{
  "d_model": 384,
  "head_dim": 64,
  "vocab_size": 32000,
  "norm": "layernorm",
  "norm_place": "pre",
  "positions": "learned",
  "qk_norm": false,
  "parallel_block": false,
  "init_std_qkv": 0.0237,
  "init_std_down": 0.00483,
  "beta1": 0.9,
  "lr_head": 0.00511,
  "warmup_steps": 244,
  "train_tokens": 273700000,
  "steps": 4177
}
Each number is 128 + 24 x the weight over the matrix's rms, rounded and kept within 0 to 255. Layers, rows and columns count from 0. Numbers have three digits each.

# layer 5 MLP up, 1536x384, rms 0.0255, rows 270-306, columns 0-191
117145091118157104123135135130124095161162117097122125115106165146131133131142137110158134131112136115111135116124157142143132121151156106087101109164111155114119158133131134149143144116132120128167157126144140135106160107125130141109115167116141109129163132127119135131104140109110122129120145107112134154131149110123123101136158145130121149118129135137096141109095127101158129154111157109117108143128133111134133151106124152129141138126107085125126147144135103114164073136133121129126108118128097094103114164140135121115127143134130115126117127161118126119132109129121141144
137109170072117134095101130120130142107139175143118121182134109081142134136134164103120146124180150151121068126099105132143148119139113159135129148155149160139092132112137130136156129089135132141182100139139111097170088122134134099127096127111146205132121125108138135174145124107095144136168156125140144113122169127139151147108113075170124112133123126100166106149113108108129133120135116124094152111125106085122144150174107095132112128156116172166128078136128125084161139139124124163130128141115167141207095088166175164151118094123107111112107104097142128112085089095100121128
137105108097157115133084138116130092119151129104120177166120157123168149138149153094121156149165146169122117116118153150140158107149134104117136129161124137129122144160158143125154129137133086123140157147146124139158138145147123149160142098128110165136097131107111139151138119108139101132119129104138122154115145149150115157094156064102101124130127109154084103152103136143117168115128118126069112111146149115139171097105174130132129132127089125076147114149123085122146115106127142139109129135160135112113141134159100148138119145098115096106167110136119151112127119087120164109
137129156116123123117136095083150121134138094170158103112149133095152133119132145112130137156151142127118125129116120128112114127124124115142121105153134127176131141134133124109127126115166127111121137171126098133099138102156145130129168092137136109147133156094117142147134147098127098150082119124108153130150134167132157121132166122113140133130110117108146142152103118123109181142096134129109072132142139132148153164157126141107096134138071151115152091134125110114154114113143081105159144129167106146119122126160137137129128095113110119144141156152162115132127108100168176090
139141128137134144128105139134091112087129174134130108082140202170100130175129164130127135160158123115093145135129146136153114132128158076134092134102125172108134124174132089114140125125138117142154071129131103123142168112113128120115154103140115118127142147114120135140081101137130107117080088142139132139148131120117119165116113149152128123100121113138112145099139123139120133136142140113133087132117117138139114136143118128114119127148109140150160128121106072128080076133148139174167156097142126141119109208149124158122128152129096118139113174089174109106097126145098103119
146131176155122109099123137127146133141125128089146134138121175144150131109139144115172138150179151143145121128141128099133100113129134135092104130138146166134117119182124149130136157106135153100143136137122119130159124145171129135139121137112112142147152157085077132135116117112094126102121134099128096145122144118122113121157112109129072128104088107130126108157110139141157163153122155123124146076111171108120161155127152135108130165116126167101142136126140110108113146112157079127119132135152156121075135196141104144139130128111146125125146143122131116110156122094137166096
097122124083123125106111124131118103139158138137144128115054156106102113099118146087149155119141117138126108136116140103141122097126124141143145129110174137134138135157158152156110142091146181117159116141149126139134102146130100079117149140134163115137169121066103075105131174152120121109123141136148127149143119152120118153127148148138105141128124081153134101126133138128181138126147170048117135129087114167149139111136108139143174103145118161100155152134123092095132114114137098161123141143135135140146133127126110089141129148154141093109133133164155135135160149103129180083
133110132118148153139095119145077105103171130122082133154144113159154144172123130117089162169189093158105123129085166132130153076168117109138133146122149130148129172161117130134139131140129108164132139138160145112136134145137152114160129090120115121175094130102145133131120130132150103105130110158135123106153134161147122126107111086151077124151158112151143108130083116123088107112167111107079136115112140091135160110095135109108168124174093099140176139128108127110088116141127115121141121107127104116156120138156143154137116129107107108138136159119153125122138131095126114095
151095113089139184087111136113102122135160140081111119170120136111176126103132144105127134120166162143097147126116120118148144117120128129147134099112103126148145129165190133129140151176123163146139155136127119113083113101113122136150114121180137155134154127127095148138147124096113138132112124149161128137141102168126113144145120107124117114161146090111116087121126122104125102127096099101131088123104137100101171163149125101155111133108082137149158085097135160149112139139122123143146135121116121103171133113121141140129136112126094106126127115127111139088131145121099108081
165153128144101118135102110125136151150123138132145157115120118134164141158118118133158140153102133118140124134109126090114143116130123128106079167129141167127132166132102132125136098131129151124159132137110146154134126124156130111131122137137140120137116143107148122127118124135132068135111169096093082098119119148139127142162148123155091132135118122129159133122122115123097145143139136132121130088117153124146111118111107105130122127126124102114135133141129144147136129132150090117130110153137130143109075131134123135156137117165123121138139156122137135120096122113135175137
108158162135165129136108121128151108112152133137153137120130145107091099143154155100157156119128119124157111075112136131125179112095083091152166137107125152134120114135132163107118109129138162101117133150147143113129143102124092113123122131126147171112146097115134101107120147161096122129160124124129099118159124130130130116133156109107114180161117110130163116117138112127130143081109172096140126155099124179167138118136120109105103135135130166149132114151140097127111131125102120163122158146107162167151121125109099086147131108109109092144123131103135101085177140131133134114
086132137107144130122127132071114113105169156137116162165108135119150162156163156111127140139165139147128096091117144116139145094139130120108123144156139147134135156143167098093139104101155132127155132156167132156143131101149119127136140108154090149141145159109082118146111146117110123114132133103118111116120120158133124156124141130110119168140130096147108114167093106128150158089113157109091116097118156102166144127149171111129181121157104156136167129154148098102100089132146101169135158114166126121147147132155113152160103137105067106084125132125124127116135126089105155113
119136119113154141102099134130126086110152132195083185132147154081167138155119120105123149106188128149137126141128177141190174105093153131114143134118120161136101149199159156142122148170131115149161117154126146135128079146177140116139121103129124132171115129076149103082161128140126121082133148154115106134137085152136119120101114098149067143139130102103120095126135165126143122146122103136134100124070096108148128115121114112132151139142113103118146107122120098113166132147132086108162130116114114129149144118150101147151116156157123104123114179113160135112134115131081136089
139150110128144166154124127131112124116158149137103131161137114095126112119178123120130121154143168157089123132125129142157115112168114120064142089128126118109129136073141130142145136133144139130129110163142096150157105143151124120111153122117127171171111136091132128165107142074095158152125111155118135168133136142144130144131180095120097141109107108106137111187129069079185092116107133127096149141183108089104150146116131117130114126145115109083133079113075151103147129112120131171097138130136087095088142125138125194142119114136101110105126110153107137130148134111070120147
079119107108137138123134136156128115133134142111113134141125137145141156117113147113135114142153111121126122130145152151148136133144132149123137105131129135139113131177122132133116144110123101099175145131138135117125160123131138152130127131161126146124136152131102134128117124124128128132115133143138129120115146126127134129124135128123140148142103124121110096134135147099136142132119134101124138108147126123133170143108132097105120120143142145113116129115139123112129105150132152129158127133164154115115147151146134141122105156144115122132126131145147148113120113103126117138
158137180122180096107143110157171113104150134125097122199166115125135149135096135116147174152122128138129087110142121154148131109161110124072110125114123129127140149106123153158141155107151105092127137119162081149187107103147113117128115103102127117126119138127143115190109146118070103123156143116081065132169145119130125131144138135122161105128130110101169148117161128102170103122106132158106147099097126109138140117147120161143144141144131166104137107127141148059172097149143142162171145116109109081132095110116108129138116144120113131101115149096131123132092127121108150109
154154127101149117118129133138154112124145121103111157132137138137153129154124171125110180118129118125115151082134130193123120123122130148096115115097116132111133133160123168146160127110177113111113133124130106167109174125133117124180160111106127114118128134137113123101088122131119118139089159084110102135109142166126105096137141149138137111158078145118148148123106105134136135098115147127141130126127149107166149113156127164121113126132118148146111112134108120151171130103230180132184166125105118107114149108124122146151117141134107116145138138111125114131159119124114143104
099091157114150117093116126106104127124172085111106160138114150123137156148132139071105163144158161146110125138130146117111101096133104168127144112108125132160109161142171126101111134133139132123126139097139129152134116197186149107151168091157117165151121194049088139091141152076090106144147100148072112134189121168130140122096110111116117141125126109144105119149141076151078148160096122171113049151120147111136125078118157141105161111157111159105133115153101123130109143136150145129165128100144143171133135154133115145185107112114111115094096102114157147125115138125116164119
134082125129110085139132097121148149154164147098149175128108122110160116112107160115103140124138116116120140103133138145119114097121118165114093135084128123146108127133127108114102119135166114138097144114141147128107134140144127117140135112146131166125128154148119108100121159147134137133144087146114134125125111192114113142107123129093134114134136131145142146118112099134123134131136113146123154119152182120144131065136176158076193150153097142149139101132106130135115144157143086137177129134175128114157126131154134130148101149109095115082128147113118139128140167139102134131
110114120109161126136113140146141112147160135121108115134106114144154145127114137071129141128160146140083152121110145141154124080140101135093127130132136135113098129135121112102119130150132120136137130145145126124126117177132153104178100163130127133160107134094154091127104128106100117143155113183077119110168107161134098113160151116149084095144165140116146157159074125137116164071185144111136070142072126143110122162146160113145137150171063139151120066133086122151151121147117081128135105113131090151092136148122120115154143112100107114123144122094120120115172106109120103089
119183090154128113128109163084103140090128115108154138137144146187080103107173138110133116114160092135149116109082136123135173109134128141146146116122149174104134138110185159151126115097148124139158098130134160132126139115161132111150136071167143100127122119132149102186124175123141107124152165130115139106091165181137133136116141097149118149134097122139132130123125090121109124126114112123107128116075136081193123117127123078148184110136110146130161137178100136079118096130121141131119154079160130120134117089203108107163150119122109112069127124153128125131113141116162140132
119160099141121131079134135165146133091123150143103126113137164095133161146143176115164131122116129115128112117129165143119149119147140121128087126156182156161159159131146139143134112086183141150158128136129115119185141084124136125100168149117106138155139107101123127135132111150107111143100102094112115132134138123121148107116104150127133137138116127149134133138103097129140139106139162130125125117149119140147111137115126128143114105137140125081128123115154128089122099132127135127115109119120137106140138141138126123121090129125054128134125115154136118139163133111124131145
127131132113123163142105101104126133108191150140155115158142160077138142124139133078181120160155135155123148137116130122138150124123127118100171092089100134138131183139176131123130128144136132121148136122140109117145106101140108094098099138129136135142162134135134083137104147097125153121174142156103096119151131130118137127134105127122096156153060079130155115125146113142125151136075181146122144162117114148134158160115116112127136114149092164096153104146143119112144136100159122134132168087149135127114118111121117097170119105170145076100142120141132103106134123130147156101
162160191127145137172131104117114123113131116127152105170101126132092129131115130119126139123128127160128137124115134100131155125126133101144123133117156136137138156150138140132126127125130104142151152145150134129139117121121092118104126126093123119128129101129117126151104143089094157106166106099122149129137162144119131155128141104129153074162139114129126143101123128125132130120114126118113098130105110103129117116155143154143136149122130136134146137129137119110126130124105157151107150096134121143137126107116107127131139149122106112126125144133141118123115155124125150162
145109104106130130129082159096074109127195145139163131132126146126127120053137164122132173114098158125098156100131126104150125107134134120141158164161092138143141156122195137107156103167120183144146131129147176100101107067131141153125144139193084134097139160147094142095146126128158134140125137108085156138131109152114110136133132077097124109082157111113107088082099151099135140143091182138088111119146164133176143194134127112103136135145113129170117088148150149155085149127102143150082149106131104133172094126145126173135114110110100101101131083141121137120119159123096126149
137117099136104124149120160147147109106147144138096189123120143105205117169134143097146126143135152162120111119126198151133142108158167110102140122151105133125136144138137119126124124124126135136124144182152172120128125110127121140130131118183082133157108131112129107161156129149132087100096086148073126110135121137107160106104144127096143142166100108157158175112093107148190161158133099128091138094130152142165177127174159160133120124175128089059100055115143078116150112141145116142145103125153148085167123113124126159114066141117106114078115181140142129150135073128115140107
136111146138147135110137118101127104075178128115092130141110146147131174122141162090124126141186144126100112105111155129127142090183126124151134145139139124131108191154162124091131126117150116181165118151188104121148126101140118094123148144118093141139188138107090121131119160115090137101128111111118146162137117139124134162133126120087126151122123096122108131184115103136159155125114155145123140124113124119136160118132181106092195117155111148152128134169130117088097081136123114173166127076136141129122152158134134147139089122103084112123138142126114138117156105101122144107
153092121127123153111088141148152103109149159061121131169136115137099144103118145127163166155131199173146149148060114139084100115135132095101160138106094147142150141131111120129146131143110117143132124149123108125112128123120139152148138118130107137139136124147124145116150112117141140130145096110125109137190126113117127139127146080115093122112159143168122106153097136148170134122129100122119113121112109137121147164118119097099146133133084137114142108158099091141122141092104128123143144092093099127140151109134088152137132121108128116107124123135107123125172139124134109115
100130128105140137134127134073124118107162155130117166153107139119143171154155163108120138145168136158114098093104151120132141092144129113116127137157143147122124160144167104109142096102160138121154131160173137160145131103151125116135146107149099142155149150110083120139105153120104119103141132110121113108146125157132132152129137120098122170141124101147101116154098099119146167094121156122092123088112161113166142133143166102123184122147091157143159121143145108099094076131146095167136157110155132134148146138160122148148101133098081105088139132127125131114140132086117150106
116110151118126164142131162141136103114124109135126121146125137121108110153132105116159093116110140155099139128109146147151141112158101103131101146147177164159161115118111137093154076097146134104137113162145116160151180126131129129125112134118118124137138126126119115133068120124116114147145135102143133114188166115151131105148126116127140110103117105202147135141102074106152110093156153136075144094139143106145138196096132096137139154122134125109141140140119095109176122145170144129118138104114151132141111103097094161133097096067131121131126137142138133107153094086108119146
155125152122135167100089141106136126116140158098070107133108149130103180115148127133150135150114133152142114124101139138147151101145129138123152154156103144124136114078138102077138138147116210173146116173124126100110105097137137115112139108164091152164156154116080099114142107094135135114114141145120170128116115149114163163134110113143068133122133111107124114149103076095150142141098122131132129121146108122122174175124118062114106177150097148118125079150142111134115128105163136160186145114111140097168090106139149118155112105120135128106117124102118111117110120116088095132
101151117094174109129141082102121124144177153155153090155113146098146128121151154109173116149145152134178123109132143095142164121093137115116128103146123123117114142160186102125135137146136134143145171149145142129170110097115117088097110137127106152140155114133139083175148146097111169130145117115087104123127122142128146126134152142126104152110107070130142142151119153040163170109139175174115094131134134144137127090107132116127148172137105205101142119113129116074126140134123084126107121099147107095112132110144132122165116120151129087055133100131136104148089134119129144137
127168126130179146124121119113099089113164123115121102140127120100130171119106136116130169081103111194115157154095127108140098107145136143130127140148145118126123144145125164067192103161171116098138164158144205177131152145142118112131097107126126123106143156133120090119085121111086071146144135118161096143165103148138160123125132112150099115138145116139085167143089103130134199090144138178154156136105138128131125131183111144138090070143096082133139133127135093153169151096145089130145136112163092127137101124119090139136123122136110113116169141114189132120153144119091148043
148095143155184149083118129135094145148135107144106160170112149100149140117122121110122186104113107113069114114154144167118128094168085086092107122162157099115151156141110136098179150180134125130121126156133126174121097157127147120143093088145069166131160109049092127120166107118123088085144113122140122120202162129120124127149138126122152125134155114145117183155164123116117109161103105151126137128133134108171108120053120161100138107144081168115142170159190157059117112140122171154199143093125173112123086131200155113151124132119101118144138100123086172141083107141147099135
121134125107128136113133138085123108103158146150120170166117133098149164144158164111117143140173125142117107088105144114136144095136138128100122134158142142139128148150161116104134099108156137125167128166164138163150123095145129114152137113160077151150153150105097104142107153119100112106142133118119107122136120159124132147132148116100121169140119105140102119151093108124151162096123166117088118110118158095154145139143171107122176128145103154131157118138140105088108074137141097162136157109174131138144142130152127154153114131102071101097135132133131115108145123095111140104
110052120109142101162133090114100122123159125051130148182110106158112083122127151121175122181116127102116190050086102138209137124165146092132125118158164163099165129074182121112166135155149143139142135136177138158144150097093122129112127093152135153135141149090093120139141141070097135098109120135119128090174136131118144140094125149063097168104158104103061044153102187100131129097085132135128083108133174107140160113126147078108167198135126085118159074155171137161045090150090145151075124075129130144106177160204137159146050128126127088116103103140091112138148136129099121153
138121119123105130102101109147098119120138137143094146131113152109106128138121132112149167121151105139129134143106171171138168125161130122131139127140153125133104108178135132082124133160130126119141146136165138108142093117107130113138130091135127153121152128100097118140093135124060151100179138120105117134129122135122136148113139088116102117140146127136082131143149132120126122111080101152102117115105097110132125120129124124118127125144125141121141137124120135113137130132128146142109118064106189148140141083116127120125106179123139120102122142164136111103144126080134125118
# layer 5 MLP down (transposed), 1536x384, rms 0.0186, rows 270-305, columns 0-191
114135109156092143120118160136076151107118173127130085125097109149139124148113118143153146120136138130117126114130168084144155144127105086171129136156139125122124137146162147108157137145113099114116103119128138102148145097119104143147113150114176102111157121139110140136109127132106117146145137143135103131134129098146126147116152130159128147114157122139111130124126137125140150126142138134127136136094165126120134121113128123146125135138109142105145133154149074129127124135156142116137101117130122153111145110136127125120117144151112135153133114172158125118137121112107100125
127100091123117158117131133109112166114118107150102171088151164132158165115151153089131113160134139121113141131100096140148122136132154115152132148113136156144126125085114128135088102102105122143150124147134099120128154119110130127108149091133122128138129099121124129145113126133123145106189135122132161130161134147103132144113095110096126125170130103146113110147106114125154126107165124146126107096146170102119121133130144126139136127125108130117125132155106103131123161119175114148144160096139137103135094128125115114110108130073117134110141121151140141141128079156111117142
147117125151118118114128125088104123099121118104137157151153142144143158119151181091133112114133156154114122097110134136171119108138161123113155138142119147155127150161166127102118105142103119150161104167161138121147157141159126190123117113132126129137134149149114124143128105112107091158072142107157151134141125113131123148073114085101147116103152133119117129149083120142148125134131157104090107121157126072130122159148172106131138117117099124131126139138133139128113077131136165144144135056165116148110117151159129123126133129120060109140114123126118168128116122079123147131
109167147182145119118125185168102125162135160137118093108141132110147121158157108122111139136107111130123145087113150129129175131093058122131135163196141152128099144129135185057134108120129148178078124167134152138076097152094118112113104126146055140068127131150153172138136126138145154169144109140128147114148124156140138113106127154160127125121125121122101135144163104151138117156129117121164122167129106163137161140166111164125143118169091118152075119143159154127142147144131082126149136167047147063111118104037154131115139162147087120132100087139144146138139125154170135130
156126114119164102196125143130125123112091125155124106100097163157100128129110112164126127087132117163099139114152121100112123135120115143118154135119116120126165122095147100103113096119059086088145088068116134123159118137127124120145165125139123117146139140174116086147134128137074123137161134102126107118157129143113134109099094118092155072150121112073138106189118133118101121103123111129121141128120115098113133117126165173158115220152116107097122119096111120149093204116155147106145135028141140163134065127138145100143123142134123141121105143091149168150159110165126114114
163106142153105139123138153096160127124136154136105121073111116118198132137151155149176115127143143106118131111079125107173125117109141111150145146142114127157192141128128125111131095165081130121115147167159131139139133153105120115099139150122182141075124117153143124118153114114121140136108134096114120110138092142124132102141128154131135142188066137116151135094141150123138105128158129145143112139129146123092113117146151149126102162185121109150105130165099124118122139121069116126158116144158113130136115131110097124142099134120117125138122129109109147151130097204129083087
132129115122157117104143134096122139122112058145139120109076140113136105107112145125132133121092109135152101157137136105139115165106165125124121124164161135106165089146125128142121124135082147110123148093135144102126137121138149140139152136152129090119142123095141140118139115123114137122157114169136119144103131118075144127143102160120132096141144145119101129139125160123127135117121142131145136124120101125111107102129168149131140111116112131119137126169159117129134111143127147150124170123143129131152135137135148093109170104103099149132145153161117122132135130146117105110
116130140137129112126135153104123125139069076122113125160133064191114136147138136133137117155142127125130131152098113103152147111146073125107125095142112127150136130133139089114131122135105154123118130144127128150144123148114166139158109141120146138130122135144116138108137135086133151118119108141128124116113102143117125134102111118140151115141138162150154121201115125096106104128130122127139132094177155108134157130144152104147123135094127117140131146163133132140142079135123133122119145130106115119121150138151134140136146151155096157113121112107115159151144158086091135114
093129123108161086163121125112090159143126099125126125115086137144120156124105164194131113155104149141126139139121105144142126137105136136143125084175172142124133117085081097115129130138126100109138167131157141110169144155132123117117119120086126128133119142131144110146089113165120150117113114177153091093084190141116140105110135146124151126112062160148145143147142116124118154131103134138175169140096128131143169113099134151125120119108130134108148126139105141154111100107169134115110117129158105147118133126135121130142106112128153119145127113166152073130113133148113153140
103107107120154131156116116157111114139157133138097120138125144122106151120145101185130125131105097127118113096140083149107154131096124139120162109116132084110124124134120133151122165165120119131121125110106166140140107146100136094134104116101131098135147133161111124117161141155146164104182113119128145135120140125111131103143104157132133122136118100133141124148145143113133107100115147131138094139126108137115165096154148153133141124145122125135156112116128148164091156124149127132135152125090128103146126119110118114109097128113163087141155131148092136128145136149117107122
101161154144151128120148096113133134113091107133175129138130121103146100147117128107153116118150110149155113125134134142143116132083133105103103134167119113132123092126132144127105113142074129124126154127098136110132117110141140160125146147158097141122117130127139103155146137123116098128137114122101119129111127122060190139151138146156121119155114146114130132146112117135128122128156147100153142141133120111139141141126170135104140143107123138140160134096111147120132126114130136134153147106124132125129109140111123128143146137108109199115141144106122078119122124174152177153
101134136118132129136130130094122122112128135129122138149119116114133166149156161138123109142152146148138101100116123128148134099119135129100123135138136147140132141135147100108138099117124138139157139160173124143148143109145135152137136103163120141138136146115096130145119111122124129128110142131122117112122117130094119138134128127105145154134122117142117126156103136128146142103124159106117129102132170118152126124141176119128160128124116151119147116128128118094101082129142119160130167126159139142146155143149137149146123126123082116108146139120132134124135124084121154125
126123105150119163130150135152126135139142126171149131162145117182129148146119126126120116152129136130166142108133110197130157103109119098102129117132086112052174104104116098128102136147129138134153124107159115141127148161071121147129108140181121082149163090133161139108145156138079138167110124140119073128147051117134146145138136121097117150157149111147087137113159143114144158130136121090093124133132085132082145194165134129115080126159089102081124130099083206149123116144123127153111158113103137132061153131121144151174086143132124142179155105115109116147123159102125141130
109109143087131124180144105094127150091153127121117134123130123094078131162159091162152088087142159179144130126142146195128154138111106119098123136123126085128129119076135095118096135153132118119111133124138219161114098149101121117128124128143102116104083108153110077166126142147116132124175130151140126101122151093130154167117086125128100129133133113118108110145124139166140133110146112093096131138140089096117146094078119159088119146091076114148149125140112116145129129102114132145155186064083117132153134127152173111122136173152105108131160114154131148122133164135134102176
142126127144136115108128143129127171144158154136135147115131118112100116141136127151163158126135144111153106151117133139132152128120153076150089126127137149100139100103143122131145117115123132110120135104170158116121093124120122126111130125134139122144177156109135144119113131153134127110160114096119127176109139124126125121157140180165108139133108147171107090145136117130136137117148117136142134134123125120112131118143104129138107100113133144095139072134159110130117111136131092102111136158104127131152152119133116134120128130100133107107134119110133092147136133116120091131
128132103147140126116172150150106179138106151121103136165114087094173091094111113123132127149119133099119134109146142132116128165167132084116160124107108133104139159183099133109080124108108137154118123070140134116125112085147122133079128139089151157137161156144126137097107148123130166138141122095138105126085131140142111145139150166136101158104099141133108114109190122141116126106115133125137142160122093088108083104147132088086127123125149139138119138151162121105148082120088166141143113124136122123158118146123147127096115178118152177137083135171114113143127104067123137146
159164098101120078091118128088203107145150115093171145136100107129107135149113132152104128093087106114135137148149169134128144119160155091135132126129127122103135108130103106156098110097124122145089111099122144190106143153157130143134114100137104134131112154130131108144082117132169130162164178166132080101139141135124102086147118125144155150150129131133136188147124136138147122131133126135072110106100127109111115112164175110151125121083155127149126130085131095139134127112147175113144133122150131126123136099130140171141110192134125117136106164108112127129126114149129141144
134177175073159121126140110099128077134131120127119080175173121144159105133105139173176142176154118072164097153114125127132127121115110067109147131140084165150128194091130137120138128166143179153137141158107171138164160117139109171072068146156102124133135138139114122134168098157178064121099157120079172100180106141100140081141130075135117148120139093149198134119128153112147114119129190118095118107105138168147154143093137111172135155095076105156167071153093162096124063099092109101136141155127120141153070134108125172129120121101048148090132107134119114131093104149122160152
120129103144133172156154135114101146123136112145131112097110167101152116131123092118117098113162141120132155139143145114117125148138139115138108157110132136141119095144133155101105133126101142131134159116146153119122128141128114155119110151152128127113132139132137139144106134145150125128109133121146145102136125083133120160138160165133135114087169120117091128069118156137133126126130113135147142127129152125119140141100106086128108113130172132129114141098151114146110099145160144091113118121121094137134116140107132145107151145089083145140085116139133131139123159146163110131
124087160142125073124144156140139089147133132120108160096082125165138062155118107169149111106142156126148098122087094154127113144124139102125137126077105091144129094078109122142125089079159097104160130070162117146134104188083124177133069135139077063079153123150140157129200221105116120064162095126158103151123133142116130124143083146145143120167113154132129153130139106115107134127142092144051111114099104097135144100072158152153092160167099128121148124162125176140148108128102102135086143108120105136161168118131133152145116126142180087117133170083129114143125163114113133119
126102119090112173108125145091131110089124169192145134147103131129095125131189111154125096087140087082149143162109122129149158103111078090151148109092102124144137120128122108139124087099119117158119154118153113144083136121129132129154134147105094113119112161126207121157127067132135104153141175189145137106141127160129133116091118082117154162131100116141142101125130111092134165105119093112090164125096131121170131088102113104120147150156153117088115130125134126132156120101097074123099141145126097161152104140120159123129127133118120138157192184097126137099099103133114052111
093113166140141159126096123140152156124140126093119096132113092116109095100100102160143134098136126134107112127124157120160122122133132105122107108119092135110159157072150175046111117121125115155104124083144109148162118150155139129120174145118094126109146096106146126113163171150085114103109139162137091093137101138110107155126058106179158138107128164155176091128098115146137118139141143155142138122088142141141102108122094141139150154155126111127136134124088113133136149164124139128173143094119097132112127123122114101102088104131154078086146135148147110130151163113127116134
088122139124153148135106095106124151136129142117160117119198167141111105135122101136151129112134094122131125082127079105141157131113103145118158138116077119161086105131128139115082088125118158133134149105125109137103139121143119149108129130135125130157155106113126142142154130130155137122144118102173145151108127109119198112147147140156114100082095088132186079136104137124166112155131156160113123131121165099127177143134082112122108160144170156156142132145095114158149164137113136160125127114144147141151105096103148158151116110146168132139153082120116057122112118147116125146
101095105100178068110131109104157146115134148114156101095137137128124162135126125110181146113104124153133116135160105164101095139094143126087132124118146134092128141124147120095131116131122153144092117113147117101140135115127129118140130118157166173098103120106115130112131128132158119130102139159119123141119107162119139133137099161171084172122104138162101108137131103119126135151137159130130133147128160135112148134100120100136152104140133142105125131164125130154113119091163090116140153157158152113150097127158144128124148108156143140086162131172085101106162112135158128140
114137093088123134122153172085113173175099158134120139085118135097141120162149128129143115104090129163140093087181160101095151127148124139131109137126126123168106099083128109134127146123103115092116127088109130158131119125146109125108123130148126155142087113174114137160115111136116070152174127131125108104117111113143136132137125122133121086126145114144120134086098074055104166136129114133115130120100164129181162161134151142117117152105213118107089157122107164161163140131141118139100137141128104106111117157133172130150106141116139146114120124111100113097108153168113119144
111186166108118150122122152148146154136138092135085120087146098131112119142139136098110113070156093110129102132151141122096123168112162153134141103133134111118104126135162109154139089127131104107158120149174115136098125121102116073111113137106125162130153151125112125120127153105090128113135126146127127079169094173132117135153140133137138097110124115099115174120169149133168138088123148132095085137092125137149150148132166170127117182120090120183108134182126096205115099161138144105123131118096118141113149128091148136128093098124139142133119126167200149126128132156083134134
088137136116151124133108089055129107114141144120106131140119154127161185147153158098087093161168134140117114145139109127123129099134143137069152140133106123134129151129156111113136094114126138158160124147177090112174158108150151085112141126152079162161147158108097120127114128135112113100124132147124123109133118189154120130131121098111153125111136145132113160169115088124137137131138120135132119068117161126142137144145163161143171125155095126137114091106112122111086118152140111156146139070158139130136135140165130134127064088136091072103132142139156167124094105116143145148
171134142158143121110141149151086162182132101109140087071150113133113136173120122133129111136159079096094132137107143141121187147118116104148105105125134126128127107115149118078086105121166136122134159111159110118129086126096124112127120145139161072096139147147095151126124164140111112125106169151144100077118135134130115162124134110139144110163130153113133103142151111131122105156102152090134121155130165118155126162079121141157124116174130097129146134100143118162108117123171126108140106135129133199138087121139162125086096116134139110090123134152132128104115137134101115117
110131132128132130134144136101112124111131135135118142141119118121138153150153152134115109146152141142136108095125133131146135100132137131082119130146136148143125142131152104110138099119114142139160128159170123145144129114148149154129139115160129147134139150109105124147127126117117122120112145120127125101128124139098115138131127129106134159131124125140105121155112129120146138100127159113113125085119163122153128121148181115132162138131108141122156109130127127099113079132138120160137153121159126155155146149147140147154115135117070107115145137113137151123125125075124170126
122122149151146166150106130114111126165081130127129112125127177165139173087165113172171136147133121143115129122097110152119119087108107123124135142071137127135137116149121149112113133148176079132149152119152179100062098140071116113148126151093124140097124095150093091135150062111111138147127132140139146152114116129133143175115149145136081127135148121114133117107136123133110152175127074161126155137181084134092192097120140080082123128135102134136130150097123159141109194131074141134191132107131149129108082128159119159109151147122120143110153102113084140152120122126137140127
129130135102119126131064121136114126158148115120147130099133134117147147140135125095102132092135122113156122116151113116100085135113176134137114142138119134175149153085121107127125135124089043125139128121070125141121137113112104167096091195140165142151145102129117108128133066105103145170153123097145164144122161123155125107138098119097109118124129131113139150145098143183074129101113100121122136125127150130142142083073125141156116165160141137134104103121116125113138154130112117126104089136172121132119132160156104112103135110140092157141106123130123121163106079127159147142
135119136126110167140157104130145149122108125175164124125165141114106083122146057133116111119129127162139177072112122104123150127067106106134100172133122141112145127113130127121117106133140142126138139096145171135113122135168144145153102120125142144123125046131126149155166111147155143128090108086112145120118092093114139125161100145130138105118141155167130098154136084123146160153141157135131092155164168167100121113137136135103121120122119159157170121099095110137182123119137118075138108145160139099170144142125094150153123165127168142108171099078111156131110145120151145129
101105129133178177154117126144153126165146107118093179156097102107119114158077159119161201104107130148110130150114158130132142096123126141157123132129148143156170104139122149166123132131106153067101129124145146067121100111166112138115071117112191140093112190108190093137154163131153087145129129123114144084177128106132114144112132119098133171139180124143097164133103167164122129181160155111160157112140093141134103131114142131078171110164112121195107098107106150152138163161094126085122148150158084122117056138128129153093153165122100101108180143092133158139138130161117130116
109092079136147133152108117134143085153136103060122142117144075213133165123106147091132084136136138178199127122144123103158174121142155114110158090165138139157086168121147163131119121121088114138159060073141119088142097105099119099079157186152178162114072100212144179119135112139159136087128140150089144118103129169111129111102145066096104186140121147113095078108164156172134148086098097094159174128150122135107111153114182067126152171162142165120071122098143121212133111099122106118064117117130133104149090142137047129092117156135105132091153146137103124138096115113125120136
115134129126135131121149135106115127112127133144117135147120117117125145141153147121110109142150140146142115097118138131146131101139133122091127135144133150134129150129151110105132098122114142129155118164162125143156135121144161155115135102161108147136130150104109117148127128118108128116114147129128116108134132157101120127129128117099128154129114111136114128166097135119155137107118150123094129109119159110158122124150178113117145132130119140114155111135126121105117085134139116151131152118169137139140139146147135137139117134106065131122134129120140140123129124082112156127
109090104139062164143148090105132141160109145110112164132155062151196145051116149138086057081142096137068126190092125108133143114107139129198132159169079188164130203146115141108142090116133167116120086102126144063113124186103139148122165134086113094154115154139178135161164152097117073101108162100122113085123166150133149089094158183159198108169089133096112087146108173134094109105138137132100106124142182167195136181182149132113112107137110133111104133111173131119094167098112169194144114174146149179072117153093191104150112101151109153170106166109126111120186113152175179124